config.toml
head_dim = 128
optimizer = "soap_variant"
schedule = "wsd"
Each number is 128 + 24 x the weight over its row's rms, rounded and kept within 0 to 255. Layers, rows and columns count from 0. The size above them is the row's rms in percent of the matrix's.

# layer 5 MLP up, 512x256, rms 0.194, rows 339-356, columns 128-255
size [ 99 103 105  96  93  95  90 103  91 116 100  96 105  97  89 108  98 101]
[[101 108 134 141 105 147 121  96 154  87  98 120 138 136 136 165  87 138 120 100 158 103 108 151 133  99 132 101  94 127 146 159 158  83 163 121 131  94 101 159 129 114 130 137 113 146 104 134 158  95 133 106  94 125  67 144 130 141 136  90 124 133 184 120 129 142 114 109 134 136 162 155 107 149 147 134 128  91 125 130 136  95 117 123 152 135 122 172  91 107 103 146 138 153 150 162 117 102 141 168 121 120 144 154 102 106 127 113 116 145 163 126 150  97 120 148 131 151 119 122  89 133 122  55 144  97 127 126]
 [130 107 146 126 117 143 158 139  70 120 142 111 134 145 113 137 153 130 100 135 119 107 105  69 142 136 152 148 104 115 179 112 108 133  98  87 174 161 140 116 149 148 115 155 106 136 153 130 155 139 136 155 140  99 128 150 137 112 139 102 138 130 132 193 116 105 139 167 131 158 187 153 121 106 149 175 117 160 126 121 122 153 149 134 125 150 150  80 169 166  96 112 122 122  93 112 130 127 113 106 173 149 157 146 159  96 129 123 144 121 128 126 159 140 179 125 168 111  77  89 109 125 146  93 109  97 111 104]
 [138 113  99 179 133 111 164 145 132  90 121  84 123 117 163  95 130 109 113 111 151 135 117  95 158 117  94  89  90 113 159 119 150 165 124 143 128 107 136 147 112 182 157 140 123 173 123 121 100 130 141 165 112 119 115 145 122 147 106 138 145 103 128 147 161 161 123  90 122 114 124 109 116 126 114 145 125 149 151 145 153 121 115 112  91  90 106 150 114 118 127 131 118 146  72 153 165 134 147  90 126 109 139 108 148 183  81 140 125 115 140  73 139 116 127  95 107 172 109 117 128 110 142 149 135 100 130 151]
 [117 156 167 149 152 136 135  97 140 124 164 100 116  96 148 156 157 122 143  93  96 149 137  90 106 179 132 114 116 146 107 100 134 134 150 135 138 188 124 104 105 141 122 173  91 115 161 142 142  86 138 141 136  93 123 134 110  87 123 141 155 115 151 114 112 136  98 107 154 115 147 100 132 145 133 125 147 151 141 105 149 146 139 176 128 107 145 134 149 130 135 183 154 125 143 136 125 100 145 154 100 145 155 127 138 105 126 166 155  97  88 138 142 139 133 150 133  91  75 127 135 125 163 125 101 138 132 136]
 [128  96 109 120  64 160 139 187 124 134 125 141 138 114 152 146 145 113 131 145 150 155 137 123  94 115 136 116 110 130 144 175 111 136  69 135 131 138 147 128 141 125 129 159 169 158  93 151 142 138 125 132 144 143 108 130 136  97  96 129 147  72 109 114 119 146 106 108 125 142 133  86 107 176 113 138 110 155 120 174 112 161 107 155 136 150 121 136 143 130 124 159 153 137 149 127 139 152  92 113 148 107  90 149  93 124 105 124 170 116 115 136 143 144 122 180 115 101 127  92 107 112 107 103 121 127 116 118]
 [122 134 118 126 142 149 112  98 148 138 181 138 140 106 133 121 102 130  97 162 137 133 149 110 131 116  89 130 108 130 147 100 143 109 148  95 123 122 148 130 143  98 138  83 132 131 122 105 143 144  96 142 135 128 136 136 122  63 130 154 154 158 116 178 129 149 128  71 101 119 118 148 135  74 115 162 138 115 100 109 124 120 107 136 107 153 154 118 125 130 143  86 154 157  87  68 109 118 131  76 119  82 145  98 132 108  98 174  71 125 159 138 154 114 145  64 144  97  91 125 139 146 129 155 135 137 133 151]
 [100 114  99 156 165 166 146 154 147 110 122 112  92 140 129 150 136 136 140 153 123 105 125 101 169 152 133 100  94 158  93  97 163 156 146 115  39 143 143 127 175 137  91  93 111 142 115  95  67 137  96 154  75 127 136  93  92  84 130 115 156 101 133 125 148 101 169 201 123 120 134 107 119 116 155 117 120 132  78 122 121 150 138 159 103 120 154 126 136 105 140 120 144 136 166  89  56 157 153 149 133 159 142 126 175 136 127 123 148 133 160 138 118 101 128 134 127 121 126 135 125 109 125 137 118 141 118 137]
 [ 75 129  84 128 119 126 142 150 153 119 120  66 109 132 123 158 137 139  86 123 162 131 124 109 114 155 137 139 155 118 163  94 115  93 143 116 120 142 137 124 140 151 157 119 101 179 126 110 131 168 122 142 114  96 131 143 100 166 120 145 114 126 134 116 114 113  75 165 128 139 169  89  87 131 145 113 116 136 147 149 126  87 139 135 113  71 165 140 117 115 155 127 131 151 138 142 131 120 116 152 153 133 123 128 154 119 124 126 134  92 101 109 125  97 135 164 164 113 138 131 126 108 113 139 110 103 137 149]
 [131 135 121 156 150  92 166 106 159  95  89 125 137  92 170 130 175 160 154 125 104 175 137 101  79 145 122 111 139 124 131 121 126 102 151  84  88 132 117  97 152 146 131 174 148 133 129 129 129 145 149 106 131 176 110 121 156 104 111 136 136 138  92 135 103 154 124 120 129 146 114 172  77 132 172 151 138 133  97 168 173 116 148 133 133 146 112 108 127 127 116 147 126 103 137 160 141 160 180 100 123 126 138 135 161 108 110 146 169 106 138 103 143 124 149 140 136 116 114 142  74 140 139 155  95 151 147 124]
 [148 136 107 144  76 152  95  84 101 154 129 160 125 163 102  96 122 142  75  80 115 131 143 126 152 109  86 111 135 112 118 202 132 175 124  92  97  91 140 124 108 107 124 104 165 118 122 118 135  98  93 140 129 106 116 167  94  90 139 133 106  73 126 119 175 132 183 132 145 115 137 119 117 132 143 133 105 145 150 161 143 124 112 110 154 126 110 129 138 143 120 121 116 127 126 141 114 120 137 111 166 160 186 112 165 116 158 139 139 132 187 130 123 134 127 137 124 130 132 148 106 168 111  96 115 126 113 117]
 [124 105 131  89 128 134 104 143 125  84 141 169  86 100 105  81 107 110 126 142 110 116 160 103 119 116 178 145 125 120 149 105 147 128  99 123 107 133  90 137 170 121  94 135 177 154 120 110  86  94 135 115 144 118 114 150 154 136  80 154 118 152 115  96 132 134 110 151 156 142  96 192 158 151 154 155 119 127 131 134 100 122 192 148 159 174 122 139 123 157 159 140 138 136 126 110 119  82 125 119 140 152 104  96 121 135 146 132 127 157 110 151  97 125 158 135 118 133 148 185 149 116 181 141 149  91 146 115]
 [142 109 116 134 138 105 143 150 106 144 136 111 127 137 133  94 106 141 117 139 169 123  91 126 154 132 147 161  89 146 160 149 139 143 138 127 172 145 111  89 131 113 188 125 128  92  99 122 134 142 132 124 184 161 115 138 141 134 142 120 103 179  85 111 132 148 140  66 102  97 137 107 154 117  80  82 142  91 114 139 118 131 140 126 104 108 174 117 179 135 141  93 139 166 144  99 149 146 110 144 123 130 110 104 114 130 109 121 103 153  94 137 153  96 153 130 110 131 139 112 131  97 130 173 150 129 130 132]
 [ 93  90  98  80 101 139 145 116 136 109 112 115 128 119 149  99 139 128 119 123  99  98 122 120 142 156 167 170 157 104 140 118 120 103 132 114 140 152 151 138 104 143  92 150 117  95  78 133 109 132 150 128 134 109 129 159  79 173  94 139  85 124 129 112 145  89 157 146 109 117 180 123 106 148 121 175  96 142 106 142 140 132 168 134 130 151 140 110 111 150 164 100 106 140 145 163 188 123 120 128 133 157 133  94 164 137 114 152 103  41 152 112 137  82 104 101 136 141 121 105 155 127 133 148  81 137 128 149]
 [149  94 113 117  99 121 135 155 142 101 159 115 106 117 135 145 153 167 125 146 124 148 126 167 123 112 148 127 160 152 120 103 157 124 146 130 119 105 165 142 138 169 110 112 126 135 144 121 119 115  86 144  88 106 177 111 160 106 124 125 139  97 130 125 125 152 108  75  94  94 112 117  95 142 136 125 155  76  94 112 142 132 115 151 158 108 161 158 154 117 128 105  76 117 108 139 149 177 138 115 160 106 135 152 110 104 114 144 144 135 108 123  96 150  97 123 134 116 100 150 174 139 145 134 100  97 123 160]
 [116 107 144  80 118 159 169  95 114  87 140  90 110 107 169 118 129 118 132 125 135  85 149 157 115 149 171 157 117 154 108 126 113 156 138 130 131 112 146 104 140 136 118 128 114 127 167 120 154 162 139 127 122 108  77 149 120  92 128 108 137 119 132 132 126 115  92 117  94  73 134 164 111 173 151 136 142 139 144 101 137 120 114 102 127 127 123 121 156  90 134 107 114 112 156 160 132 129  99 112 109 151 105 136 158 125 105 122 100 124 155 115 149 128 111 123 118 122 188 110 112 125 118 118 133 135 173 118]
 [126  97 115  82 148 160 129  83 127 140 160 118 148 137 113 147  98 133 154 119 129 110 109  89 145 122 134 160  96 177 125 105 132  99 121 137 115  76 149 111 144 121 133 139 114 131 107 121 114  97 149 126 128 127 165 160 150 109 135 153 129 129 139 148 113 119 135 137 105 113 115 156 158 110 125 128 147 108 152 130 135 136 174 104  76 136 130 150 135 142 109 160 137 127 129 130  96 142 161 135 132 134 114 114 157  90  87 122 132 132 170 159 113 107  93 111 109 103 136  87 110 147 113 135 104 150 126  88]
 [140 125 107 130  70 112 109 111 137 132 132 105 108 151  98 115 174 144 152 123 196 136  88 142 136 141  99 164 145 134  95 139 126 110 119 104 120 129 179 111 118 122 118 158 122 106 140 138 142 155 111 133 137 129 106 161 159 146 156 133 124 108 143 127 112 130 145 114  76 135 128 135 165 146  93 132  97 128 104 151  90 104 156 122 104 112 118  91 142 134 147  70  85 187 173 116 137 109 151  90 112 108 116 149  58 134 144  96  70 117 124 146 152  94 117 126  82 119 166 145 131  93 126 148  91 104 101 135]
 [126 159 132 165 109  96 113 197 131 145 107 121 130 145 150 149 150 118 146  70 136 113 181 158 129 144 142 133 147 130 125 117 133 156 128 126 116 159 164 107  93 124 147 119 117 138  83  91 120 125 125 130 115  70 104 156 163 162 116 121 135 118 104 112 147 147 126 157 116 126 140 145 112 101 154 132 133 124 144 121 155 127 129 121 100 161 123 142 141 141 139 151 113 118 141 136 136 113 127 138 141 130 100 104 127 110 100 115 124 116 136 128  96 126 152 122  92 116 128 104 146 142 162 147 107 173 112 123]]
# layer 5 MLP down (transposed), 512x256, rms 0.173, rows 339-356, columns 128-255
size [103  96 101  97  95  95  95 102  93 114  97  99 103 100  94 111  99 104]
[[ 93  90  89 125 137 141 161 123 114  98 169 185 160 104 109  88 151 160  94 144 103  97 141 117 131 123 155 162  94 149 109 117  79  82 105 138 131 104 118 129 170 128 124 154 127 138 126 133 121 120  93 164 113 110 101 118 131 135 135 119 118 133 140 140 116 105 111 154 105 115 129 153 118 155 157 112 113 119 119 128 167 130  84 147 159  98 105 110 121  89 135 125 140 109 123 131 123 165 129 122 159  76 112 113 134 144 157  82  92 181 118  97 126 115 145 175 125 159 120 122 114 136 141 122 128 147 119 103]
 [166 103 133 116 139 135 154 110 104 164 155 150 138 132 154 102 102 157 123 112 148  94 153 123 114 197 164 153 150 146  76 143  81 169 151 148 139  68 156 119 148 103 129 124 134 149 157 115 145 127 132 145 131 127 115 144 140 108 133 150 134 118 142 120 130 147 147 137  97 132  87  99 129 127 103 133 122  83 144  99 183 123 123 160 123 170 152 121  84 140 139 135 113 133 118 106 160 149 124 145 126 109 189  98 122 102 156 136 170 140 118 143 144 135 100 155 177 132 121 176 135  76 105 159 134 167 180  82]
 [128 144 152 101 144 182  79 124 121 140 113 121 138 175  81 111  89 123 119 137 105 109 114 125 135 154 110 119 109 158 122 106 113 123 142 101 144 152  97 105 132 111  61 123 131 114 151 105 150 126 126 163 121 110 110  72 162  99 131 163 142 138 116 112  98 108 125  59 113 130 151 144 126 132 115 112 123  99  99 115 112  94 126 128 112 139 179 131 151  94  87 113 143 123 135 115 127 142  99 111 131 111 169 105 145  87 126 102 134 106 133 138 151 151 144 171 188 161 142 138 173 154 154 132 141 186 138 107]
 [ 94  96 112 119 110 125  94 148 122 106 127 128 170 123 102 127 114  99 150  81 118 134  78 104 149 124 132 147 137 170  77  89 119 127 144 100  84 168 101 154 106 167 137 132 118 140 201 139 144 122 135 126 117 104 121 151 110 126 113 121 149 138 140 155 111 119 113 136 115 154 125 107  72 150 137 121 113 145  95 125 138 145 127 169 138 165 129 131 151 117 126 152 144 128 151 131 122 123 124 129  84 108 145 194 155 115 115 106 176 131 111 156 158  89 116 173 142  97 133 121 134 165 159 120 114 123 109 114]
 [109 126 156 103 153 172 179 165 175 105 142 136 132 141 124 153 122 165 131 132  94 112 152 124  86 113 103  96  88 155 135 154 115 171 182 143 128 119 142  73 157 110 121 125 169 137 133 143 118 116 121 142 128 179 135 126 188  63 153 110 168 119  99 122 139 114 136 115 123 120 118 133 118 105 108 145 152  97 153 152 135 129 133 121 132 132 139 149 104 147 158 118 140 103 141 125 123 185 115  73 146 134  97 119  93 114 136 109 149 107 123 149 156 128  91 117 128 120 143 131 160 110 118 134 137 146 157  97]
 [144 140 121 143 159 156 155 134 112  88 147 128 130 118 149 117 135 116 134 143  91 115  97 109 127 137 132 135 111 125 122 140 168  92 159 111 107 152 106  83 117 165 131 126 130 103 138  89 156 126 120 139 147 154  96 145  91  92 137 124 146 132 110 141 117  95  66 105  90 105 103 129 111 129 133 117 162 151 107 103 117 132 125 142 124 111 108 123 131 147 138  62 100 140 135 151 115 183 147 117 107 119 126  83 139 113  85 161  78 121 118 173 183 138 118  93 150 108 100 106 121 164 160 151 106 115 121 120]
 [128 124 115 124 103 118 162 157 128 173 125 120 131 127 128 141  97 127 128 130 103 122 148  59 109 103 113 137  93 138 112 156 159 121 121 132 145 121 107 105 140 167  96 147  78 152 139 149  73 113 172 141 139  84 103  79  97  89 167 111 168 102  97 169 119 107 114 153 150  98 130 132 115 137 116 139 130 133 112 128 142 122 133 130 126 190 118 134 118 123 144 134 178 142 116 154 121 140 101 129 138  97 146 131 143 157 156 123 118 133 147 136 140 168 142 144 132 109 139 132 117 128 111  94 157 155  88 123]
 [115 152 120 137 138 125 147 156 101 118  87 164  91 137 161 140 113 175 162 112 154  93 125 165 125 145 122 121  99 150 114 120  72 155 166 145 167 113 121 164  81 125 159 124 179  94 148 105  91 127 114 178 114 142 148 146 109 171  74 102 148 119 125 158 100 151 134 141 124 140 129 178 114 159 156 122 126 164 104 101 146 144 106 148 148 127 123 156 115 108  88 140 125 140  80 100 158 126 133 115 117 117 135 107 132 108 136 150 150 124 135 127 101 114 133 119 118 128 145 148 113 108 154 152 155 134 104 197]
 [185 146 126 117 131  79 110  91 135 145 135 135 163 129  89 166 176 185 127 159 134 128 112 123 141 130 167 125  95 131 117 103 130 137 187 111 168  64 153  93 101 163 101 171 121 136 131 128 155 133 138 107 143  96 125 103 126 101 104 138 138 127 118 114 147 159 123 173 140 140 121 151 164 146 135 118 106 141 126 135 132 129 109  80 103 169 120 129 108 116 109 149 125 132 156 109 165 129 194  91 145 151 150 148 153 123 123 182 163 138 101 120  98 120 146 133 139 102 107 129  92 152 142 143  88 126 106 103]
 [135 153 149 122  75 123 179 143 143 126 162 128 139 144 117 134 121 118 139 129 160  91 108 107 153 179 147 197 150 102 139 121 131 133 156 201 161 120  84 171 134 152  98 135 112 122 113  99 151 115 114  89 101 129 128 132 132 130 131 131 132 164 124 183 104 114 109 164 125 127 106 139 143 125 118 147 132 166 123 105 114 119 152 116 122 129 122 151 105 114 142 120 155 139 167 104 123 125  81 136 127 114 138 152 158 129  96 108 127 132  96 159 158 147 136 109 141 110 152 128 137 125 140 109 116 102 146  93]
 [ 82 103 137 146 167 144 103 146 118 128 157 121 115 106 111  94  84  97 129  92 131 135 151 103 110 168 160 112 164  83 129 123 139 157 137 152 122 121 101 101 153 112 100 143 125 135 152 139 160 115 100 161 171 199 160 102 147 110 104 168 126 139 133 178 154 140 177 172  98 146 120 146 115 105 119 139 125 145 126 120 131 108 126 129 101 144  94 119 153 123 130 109 161 102 151 138  95  87 154 140 119 116 140 131 147 113 132 132 116 116 120 138 144 142 120  81 126 111 100 103 108 106 133 129 115 121 164 117]
 [126 112 141 126 120 100 117  93 137 139 118 115 156  97 153  96 169 107 136 123 135 151 132 117 126 112 162 117 117 135 161 126 125 144 135 116 164 108 115 138 141 136 139 102 107 105 117 143 131 125 100 133 157 125 121 138 140 102 116 117 151 142 131 158  97 159 140 164 140 143 108 161 152  92 114 104 115 167 128  91 120 116 121  83 130 121  63 121 121 156 170 117 122 148 132 143 113 125 106 105 103 111 145 130  85  78 156 129 111 167 107 112 125 143  98 122 113 132 104  60  94 145 134 104 157 102 166 141]
 [144 168 131 107  79 142 155 147 142 174 104 158 141 153  87 127 152 120 133 128 160 136 171 117 175 108 100 146 114 139 137 106 164 116  81 117  98 113 122 148 124 114  95 134 123 137 144 105 127 148 183 127 106 134 131  86 161 158 167 109 149  89 132 107 133  87 105 112 139 138 165 142 102 143 115 111 120 180 153 169 116 129 148 134 139 151  94 155 145 111 147 138 133 152 115 161 100 101 124 115 118 118 172 152  89 124 110 117 102 151  70 170 124 101 104 120 157  95 113 122 111 109 155 101 137 103  90 140]
 [152 107 109  91 111 120 141 127 136 123 150 129  56 142 124 112 140  93 147 112 127 137 106 118 129 142 127 107 125 141 148 118 151 112 146 134 117 146 174 172 121 130 121 144 130 140 139 158 117 135 110 139 126 145 102 127 175 105 117 167 131 102 137  85 114 160 103 114  92 123 109 108 133 133 113 132  84 126  74 114 123 163 140 124 148 168 144 115  89 142 128 123 118 128  98 107 115 143 173 133 166 140  74  98  99  92 138 169 142 136 108  91 131 114 124 132 126 110  95 123 136 128 148 124 109  93 101 135]
 [ 90 121 111 149  88 133 157 179 101 151 158 125 159 104 141 140 145 149 146 137  98 171 162 172  98  98 150 103  89 147 113 151  80 131 133 124 141  79 133 134 104 142 126 111 156 110 161 153 160 116 137 121 168  87 139 118 140 143 110 153 155 157  94 161 113 176 148 142 132 104 127 154 113 155 106  97 119 108 136 122 142  88 129 108 113  87 102 169 138 110 138 120 143  59 137 125  77 127 102 163 105 114  72 104 147 104 172 133 137  99 118 150 109 145  85 137 129 117 158 135 132 132 147 171 133 152 182 150]
 [129 129 127 125 140  83 107 146 105 113 101 146 131 101 120 107 149 138 115  91 128 100 142 161 140 148 125 106 114  77 130 132 142 132 108 100 131 116 108 138 119 169 125 120 158 151 106 120 146  81  91 172 110  90 165 147 118 151  98 143 152  98 147 150 116 141 158 118 123 132 123 120 159 146 127 148  88 128 118  87  96 145  90 118 163 127 121  98 117 135 126 146 137 109 110 115 148 123 174 184 116 133 110 138  89 120 153 115 124 128 119 150 121 144 155  99 170 167 137 145 114 109 103 112 136 119 125 173]
 [180 128 115 130  94 119 141 116 108 115  83 113 150 157 126 113 140 178 135 134 113  87  90 182 127 112 143 102 130 137  97 132 119 104 107 141  99 132 165  94 121 137  87 172  88 128 147 142 127 119 125  93 137 145 178 102 110 127  78 135  98  96 132 113 108 112 168 130 120 115 121 115 151 150 127 134 136 124 102 159 112 126 120 146 121 117 138  94 128 138 106 139 125 125  95 104  91 129 126 143 108 144 142 107 125 105 162 157  99 108 152  91 115  96 116 125 111 142 165 108 117 102  84 147 172 162  88  93]
 [115 155 174 135 107 120 108 121  99  88 108 158 176 128 169 132 149 118 148 120 163 121 132 112 141 155 137 130 141 130 127  98 158 123 112 148 146 106 135 126  74 161  88 132 124 126  79 126 165  86 144 137 118 136 179 151 138 156  95 113 134 137 127 137 124 134 161 124 110 122 117 162 169 143 133 164 132 143 136 131 130 120 136 141 110 107 145 105 136 141 122 109 143  92 164 158 112 122  76  97 148 132  96 160 102 146 113 141 142 130 145 106 162 129 124 115 112 115 119 120 124 125 164 119  96 153 112  94]]
# layer 5 MLP gate, 512x256, rms 0.193, rows 340-357, columns 128-255
size [ 98  95  98  94  94  93 105  96 121  96 100 106  99  99  94  99 105  94]
[[116 168 114 111 141 146 116 141 118 160 139 134 142 129 124  82 115 135 111 100 124 104  98  86 137 116 183  89  95  91 132 136 133 117  85  87 142 151 151 132 160 140 130 114 149 160 108 110 147 160  98 167  90 116 151  90 138  89 139 153 103 104 103 195 143 112 125 157 130 155 130 116 140 103 111 164 129 149  67 108 180 120 113 138 175 160 149 124 141 133 106 132 141 156 116  93 134 159 137 124 152 157 160 117 141 110 128 169 126  99 129  91 134 114 137 126 150 111  96  90 134 168 139 116 170 110 150 110]
 [159 164 141 155 150 103 127 134 172 124  91  99 117 133 151 124 124 115 121 138 116 148 133  71 152 104 102  83 131 134 150 131 147 144 133 134 119  96 112 130 115 163 173 155  86 131 142 113 128 114 121 179 126 143 152 151  96  97 140 156 140 130 147 135 127 168 129 119  88 103 139 148 131  93  92 151 117 166 100 131 144 109 133 151 115 104 137 130 125 131 121 125 153 123  52 100 184 152 132  92 101 108 150 127  98 141 145 164 129 137 134  66 137 125 118 128  81 124 120 143 107 137 161 136 156 123 165 113]
 [124 121 101 121 164  95 146 104 116  71 128 124 124 179 136 151 159 116 133 154  97  85 162 140 173 131 131 128 132 115 129 103 133 140 180 158 124 132 176 118 143 146 105 152 162 121 149 116 123 176 102 129 125 120 139 111 134 117 116 184 114 167 143 109  88 146  88 125 132 169 126 102 158 139  98 151 156  62 111  77 148 114 147 139 160 108 132 141  86 178 179  97 112 151 115 136 118 122 155 139 152 114 156 125 126 104 176 101 131 119 117  86  95 138 152 155 125 124 148 105 143 133 128  90 142 171 100 122]
 [158 118 107 132  45 172 134 165 168 149 113 177 128 146 114 156 120 111 141 140 125 137 143 117 108 139 145 140 136 159 145 168 148 157 118 154 103 131 131 150 166 136 111 140 118 145 122 169 141  90 152 105 109 122 126 139 142 118 101 139 121 111 155  92 118 131 124 103 121 130 128  94 144 118 144 128 124 147 135 130 122 136 115 117 146 145  72 127 173 140  96 136 176 155 149  77 115 173 112 143 128 158 120 166 120 126 162 133 128 153 144 117 153 129 101 139 124 155 131  72 122 109 130 123 130 126 122  70]
 [172 171  87 145 112 156  87 118 140 105 148 118  91 121 146 117 144 152  92 183 141  96 113  81 104 141 107 116 138 153 123 120 141 142 153 108  89 137 134  92 136  98 131  95 154 125 116  94 115  98 127 112 112 112 117 122  92 108 155 152 147 125 134 159 135 133 134 100  94 125 129  90  82 121  98 164 120  90 111 147 124 106  85 146 131 125 163 128 147 119 129  81 141 154 115 136 108 135 154 111 121 115 140 126 180  85  95 155 101 117 163 153 141 150 139 137 153 118  87 162 128 137 117 109  89 104 138  96]
 [110 136 111 136 129 131 123 189 134 134 136 107 104 182  95 171 129 141 167 107 130  98 131 121 144 127 147  99 144 168 140 104 138 154 126 146  84 154 143 141 180 128 106 120 140  91 164 122  71 135 124 112 123 138 138 114 116 117 170 119 172 127 124 171 138  98 156 180 130 127  93 112 152  88 169 113 101 123 105 151 131 153 147 116 110 160  83 107 115 119 103 119 173 153 128  80  67 155 142 114 101 117 165 149 121 150 156 107 133 144 151 146 139 100 137 144 130 151 163 142 153 101 147 108 144 174 115 114]
 [144 160 139 147 125 101 141 137 148 158 132 140 128 143 150 111 102 100 170 146  87 164 138 101 134 137 127 112 141 132 102 122 169 142 112  86  61  89  97  63 112 182 102 102 124 150  64 157 128 185 129 121  76 107 106 129 168  98 164 112 146 133 136 139  97 138 146 147 121  91 131 161 159  99 126 123 130  98 136  93 109 127 104 157 140 115  95  83 160 156 105 125 109 127 111 129 115 155 109 125 155 103 159 165 128 119 120 120 137 166 151 103 103 117 147 131 104 177 131 104 164 127 129 136 129 146 136 122]
 [144 115 127 190 138 113 110 158 171 111 115  91 112 144 148 139 112 131 142 164  81 168 110 104 114  96 110 145 160 130 148 127 130 116 173 118 136  99 161 115 165  83 133 106 157 114 170  96 128 152  77 108 134 152 140 131  94 117 157 165 110 116 145  88 141 152  86 126  88 180 136 123 119 141 150 180 134 132 104 111 158 145  97 167 160 125 143 170 113 152 138 168  81 124 134 172 144 159 118 111 134 126 120  78 102 107 196 159 162 147 102 147 136 146 127 111 149 117 137 110 108  99 117 149  73 144 123 150]
 [136 124 130  96 152  91 171 142 129 167 170 117 140 120 114 166 135 133 153 128 139 119 130 105 122 224 138 156 116 113 106  89 127 140 154 153 148 137 120 149 124 148 117 149 123 137 148 142 116 117 133 143 132 107 168 114 162 114 159 132 135 182 149 150 150 135 133 167 137 133  98 141 117 100  97 123 150 141 106  90 108 111 120 141 161 115 103 150 171 108 132 113 134 145 170 109 109  96 146  96 156  98 140 117 137 134 121 188 147 128 128 133 118 119 125 148 139 154 124 163 110 155 135 133 106 134 158 100]
 [ 96 142 142 134 133 191 142 126 136 145 179 101 127 150  91 113 127 116  97 113 164 174 160  84 104 129 120 133 141 152 135  83  92 117 165  94 137 108 111 126 141 150 110 121 122 131 110  88 144 138 114  82 139  94 165 136 129 127 113  63 168 116 145 143 178 105  95  56 113  90  94 108 141 110 149 129  79 153  99 169 122 111 133 130 144 146 139 109 166 141 118  88 154 117 124 140 138 149 136 135 122 123 140 113 126 153 116 141 163 106 135 141 130  92 119 139 168 134 119 144 131 117 113 169 101 137 124 103]
 [130 127 118 100 146 122 132 144 143 133 157 183 101 113 113 106 136 138 145 156 110 147 126  74  72 170  50  74 131 122 106 151 120  87 117 130 119 148 102 143 140  84 118 112 118 121 116 128 134 112 147 104 153 121 114 144  92 137 112 127 111 150 149 145 145 100 111 148 136 149 100 134 149 109 136 127 138 182 134 118 129 135 137 108 119 137 144 126 150 119 121 180  99 119  72 124 157  26 103 134 167 132 129 101 149 129 112 117 158 177  76 127 111 102 134 126 152 155 135 148 109 173 118 129 139 161 145  93]
 [151  94 106 219 157 116 155 157 137 118 184 101 137 108 142 131 155 133 107 124  51 144 109 106  96 170 152 149 137 108 106 163 134 128 144 187 120 130 111 123 137 127 128 104 113 122 149 163 142 136 130 141 151 159 131 104 112 148 106 167 104 111  95 139 177 108 100 140 126 121 161 144 145 108 139 135 121 137 128 155 145 179 111  89 138  95 145 136  93 126 165  48 116 120 133 168 134 107 122 120 119 131 120 117 128 142 107 122 101 121 148 135  86 142 160 136 150 159 101 129 118 115 127 115 122 119 144 150]
 [173 106  95 107 123 147 143 131 124  91 134  67 114  93 136 107 170 113 126 150 117 138 147 140 143 130 150 128 117 164 144  82 151 113 138 129 134 174 158 118  93 136 129 112 100 130 112 133 152 129 135 195  54 158 128  94 113  96 132 126 128 124 155  89 119 152 153 113 112 103 108 136  97 126 136 149 133  80 118 116 110 142 128  94 130 123 124 157 129 123 111 110  97 116 134  89 150 146 145 119 146 123 108  97 146 118 147 115 167 130 135 153 124 148 156 201  84 112  78 159 135 100 134 101 151 102 122 144]
 [132 121 130 115 125 130 158 154  86 122 125  88 145 123 136 130 112 134 111 124 123  86 146 180 119 130 175 153 138 145 149 110 109 125  85 156 120 114 177 153 120 135 149 116  97  96 137 100 166 154 136 117 131  78 102 158 129  76 159 105 123 113 151 162 111 138 106 154  97  86 124 166 107 154 171 137 142 131 133 127 144 148 129 150 136 134 138 121 133  90 132 132 148 108 133 138 121 103  89  98 118 143 113 117 106 130 106 122 118 113 121 110 179 156 118 118 110 145 200 105 126 129 137 131 145 129 179 101]
 [142 108 136 186 120 128 145 171 167 149 121 120  86 109 110 116 107  90 130 172 136 139 133 122 142  80 148 136 138 137 137 128 113 156 106 108 121 135 127 125 156 104 112 120 172 129 144 128 110 154 127 131 104 169  99 138 106 176 166 146 117 141 129 115 181 108 129 135 175 108 214 156  70 136 136 141 115 182 166 155 130 135 154 106 153 129 141 117 148  86 126 118 125 138 144 140 113 102  74 100 141 130 116 132 148 154  96 158 176  97 117 104  92 156 175 113 130 160 161 111 139 158 137 110 138 124 151 151]
 [113 129 137 123  94 123  99 125 123 148 153 136 128 120 112 110 122 108 134 130 118 155 126 161 101 114 170 101 122 162 109 109 141 104 118 139  99  91 118 105 109 163 150 145  94 161 118 153  99 135 141 140 116 140 116 135 130 145 175 105 120 122 104  60 188 122  77 123  88 148 169 145 169 148  91 162 151 120  97 169 141 116 133  98 121 138  84 122 134 151 152 150 136 150 134 135 140  93 127 158 174 159 145 137  94 139 173 132 131 105  78 114 135  86  76 126 139 110 137 155 144 127 115 145  93 106 114 127]
 [173  99 127  93 171 136 116 102 100 115 134 123 124 112 135 123 113  86 125 118 148 145  89  98 119 116  75 110 117 140 121 136 121 147 149 137 127 133 139 101 116  90 166 130 150 123 132 141 115 179 107 139 159 139  53 150  84 124 145 107 128 132 120  91  90 137 156 137 127 105 144 112 125  80 158 102 115 104 143 146 127 139 112 109 101  96 160 156 145 114 161 122 100 144  97 107 208 136 159 142  84 139 145 136 128 135 158 141 115 113 164 147 104 148 138  83 122 138 148 141 111  86 104 123 132 128 128 161]
 [ 64 123 112 157 160 156 149 172 143 101 152 128 160 157 140  88 184  82 120 104  98 117 120 114  92 139 129 134 119 110 148 120 150 152 121 113 118 126 182 167 135 135 127 131 108 153 110  95 110 128 110  77 142 101 106  98 142 129 156 137 111 151 168 112 133 148 131 140 141 120 153 137 100 188 141  85  87 137  96 139 145  92 135 129 189 115 131  93  78  98 142 119 114 134 130 119 126 118 128 139 114 127 108 123 135 152 120  92 154 172 137 136 150 119  92 132  94  97 144 121 145 120 128 137 114 123 118 122]]